Weights of a small GPT-style language model, trained from scratch on English Wikipedia: attention and MLP in parallel.
Each number is 50 + 10 x the weight over its row's rms, rounded and kept within 0 to 99. Layers, rows and columns count from 0. The size before them is the row's rms in percent of the matrix's.

# layer 3 MLP up, 320x128, rms 0.216, rows 4-7, columns 0-127
104:57 55 53 51 49 48 43 59 62 60 20 54 53 63 58 57 32 53 62 42 55 53 45 60 43 45 30 42 53 41 45 47 49 47 43 47 57 46 60 65 59 41 57 50 66 49 67 57 41 41 52 35 54 55 58 59 55 43 55 29 48 62 45 45 54 55 45 47 50 35 68 52 59 44 49 46 53 49 71 64 45 53 65 47 51 48 64 35 40 55 56 50 38 48 31 56 61 45 64 49 55 39 53 45 63 51 51 29 58 53 44 54 54 70 46 43 46 64 70 40 44 67 61 62 53 35 18 50
091:79 44 45 42 43 52 53 61 50 61 26 32 55 50 48 43 54 52 49 23 50 58 57 62 51 27 30 66 34 55 49 66 51 49 38 51 43 42 45 51 44 44 39 30 55 55 43 62 41 53 36 57 55 49 51 73 52 40 58 44 37 40 49 39 55 63 33 41 61 43 38 59 49 51 59 30 42 40 45 40 58 48 62 57 42 39 58 59 38 52 52 46 61 44 48 61 53 49 48 51 43 37 53 38 58 65 46 57 41 56 68 49 47 54 52 58 64 50 51 61 56 58 38 55 73 49 59 51
096:52 36 43 66 51 53 39 55 53 60 47 44 38 49 49 54 59 59 66 55 51 31 53 42 58 63 43 53 43 43 40 66 54 49 39 24 40 44 58 55 55 61 71 51 61 37 56 72 37 44 41 39 38 69 49 39 60 35 56 53 53 49 47 52 49 49 65 44 42 46 44 40 44 41 37 54 48 62 64 56 38 45 48 40 50 52 59 36 56 46 40 33 45 41 53 58 65 42 47 37 58 34 55 49 32 76 55 32 49 64 47 38 41 45 34 59 43 45 48 40 64 36 46 47 32 43 58 60
096:57 53 61 53 59 62 45 53 34 40 40 57 53 45 64 55 67 47 53 57 47 48 37 49 40 38 60 53 52 62 59 47 53 50 65 70 64 71 40 41 32 45 51 37 65 50 34 59 61 55 55 33 55 63 34 53 46 36 51 53 39 63 27 60 51 55 56 50 66 52 64 55 64 30 47 46 47 71 58 51 56 51 43 33 58 39 37 56 41 67 48 36 51 51 43 59 38 50 64 49 58 51 61 45 44 29 51 38 33 46 53 45 34 52 38 30 44 44 40 56 55 48 39 54 46 50 48 51
# layer 3 MLP down (transposed), 320x128, rms 0.214, rows 4-7, columns 0-127
103:26 57 44 61 24 56 36 52 48 63 50 60 48 53 49 58 57 49 46 37 64 58 53 37 48 47 56 57 51 63 51 23 54 42 58 47 37 45 42 61 51 49 62 53 65 44 49 51 36 59 52 44 63 34 52 62 37 47 67 58 58 46 51 45 46 51 72 54 48 32 38 58 43 32 45 52 68 65 58 45 50 51 51 68 41 40 52 45 57 61 34 57 48 22 44 44 57 43 43 56 56 39 58 34 55 49 44 29 63 53 52 58 38 48 66 52 57 64 49 48 36 51 52 47 60 59 50 35
095:69 57 42 36 39 50 36 63 52 52 59 50 70 70 64 38 64 53 30 38 64 48 41 57 55 41 55 47 48 53 53 64 52 60 64 50 59 56 45 53 56 49 60 46 73 41 56 47 44 48 19 53 60 47 54 44 43 46 68 68 43 65 39 46 52 43 52 32 33 54 40 57 56 53 57 53 50 41 66 43 36 53 56 55 35 37 55 29 62 56 51 58 43 34 57 41 31 41 46 36 34 44 40 55 39 50 53 35 55 36 59 54 50 47 52 40 62 55 50 59 56 53 47 43 46 57 44 45
094:38 33 54 47 43 59 33 68 40 37 50 49 45 57 42 67 50 52 57 56 63 59 42 38 50 33 44 47 44 42 37 49 50 54 58 52 47 55 54 53 65 35 59 41 58 53 27 49 48 45 47 36 39 51 47 51 48 31 49 44 41 46 45 41 78 25 64 34 38 53 47 54 58 42 52 51 76 59 38 39 46 56 47 59 54 68 54 53 49 64 41 64 47 39 43 51 34 35 53 47 48 36 56 41 41 41 44 47 46 40 56 50 52 47 36 41 45 50 68 52 49 56 47 20 35 54 51 63
101:38 59 58 47 44 64 45 50 50 66 44 65 46 29 70 50 48 43 40 43 44 51 62 51 66 38 60 65 28 44 53 39 58 61 44 60 42 45 51 44 38 45 52 46 47 50 44 52 59 64 53 42 45 76 50 49 56 53 41 47 50 71 34 74 54 46 57 57 43 65 66 44 65 49 56 58 58 55 66 23 48 43 68 33 58 49 56 43 40 62 56 54 55 64 43 62 44 44 54 36 61 43 68 45 44 48 56 50 37 49 60 50 47 51 50 47 47 37 52 63 49 58 54 62 54 41 53 27
# layer 3 MLP gate, 320x128, rms 0.23, rows 5-7, columns 0-127
091:52 47 41 51 62 42 40 52 51 53 42 41 62 64 74 43 51 52 51 53 50 67 48 52 67 36 53 70 51 46 52 56 66 49 49 50 57 56 57 49 36 62 51 43 42 29 38 55 58 40 60 43 35 56 44 40 37 39 58 63 39 60 39 55 59 38 37 34 71 68 50 45 36 50 41 27 59 54 48 55 58 58 53 25 40 61 41 39 70 60 44 56 48 43 49 60 33 42 47 45 57 45 46 50 40 44 35 47 44 62 61 67 66 40 42 58 47 39 47 52 52 57 41 57 49 65 46 64
097:60 60 46 43 50 58 58 56 53 55 52 31 61 51 48 58 25 46 51 59 63 42 59 48 69 63 69 48 49 47 44 60 43 53 41 58 55 30 65 51 56 55 45 48 62 36 56 57 48 43 53 39 52 74 65 31 58 15 49 52 49 48 45 59 58 43 61 39 53 59 60 53 58 54 40 51 40 51 54 54 51 54 35 55 51 53 56 36 43 38 76 36 46 44 63 63 62 28 66 59 58 54 43 57 47 48 44 46 42 71 55 48 59 52 36 40 49 38 49 46 54 45 59 54 46 59 53 64
098:64 44 44 56 66 35 63 47 28 59 41 58 35 32 51 54 45 46 53 39 39 45 64 42 45 52 39 59 50 43 49 63 53 24 46 68 46 53 42 33 50 57 37 54 61 53 52 52 47 46 53 42 54 62 48 43 63 69 42 35 38 56 54 56 44 37 46 68 58 47 41 42 46 83 35 57 46 63 41 44 42 51 46 48 46 34 46 43 58 44 50 50 58 51 37 35 44 48 61 42 51 59 54 61 58 46 57 49 54 58 55 46 77 66 31 44 45 50 53 56 39 46 47 53 37 65 50 34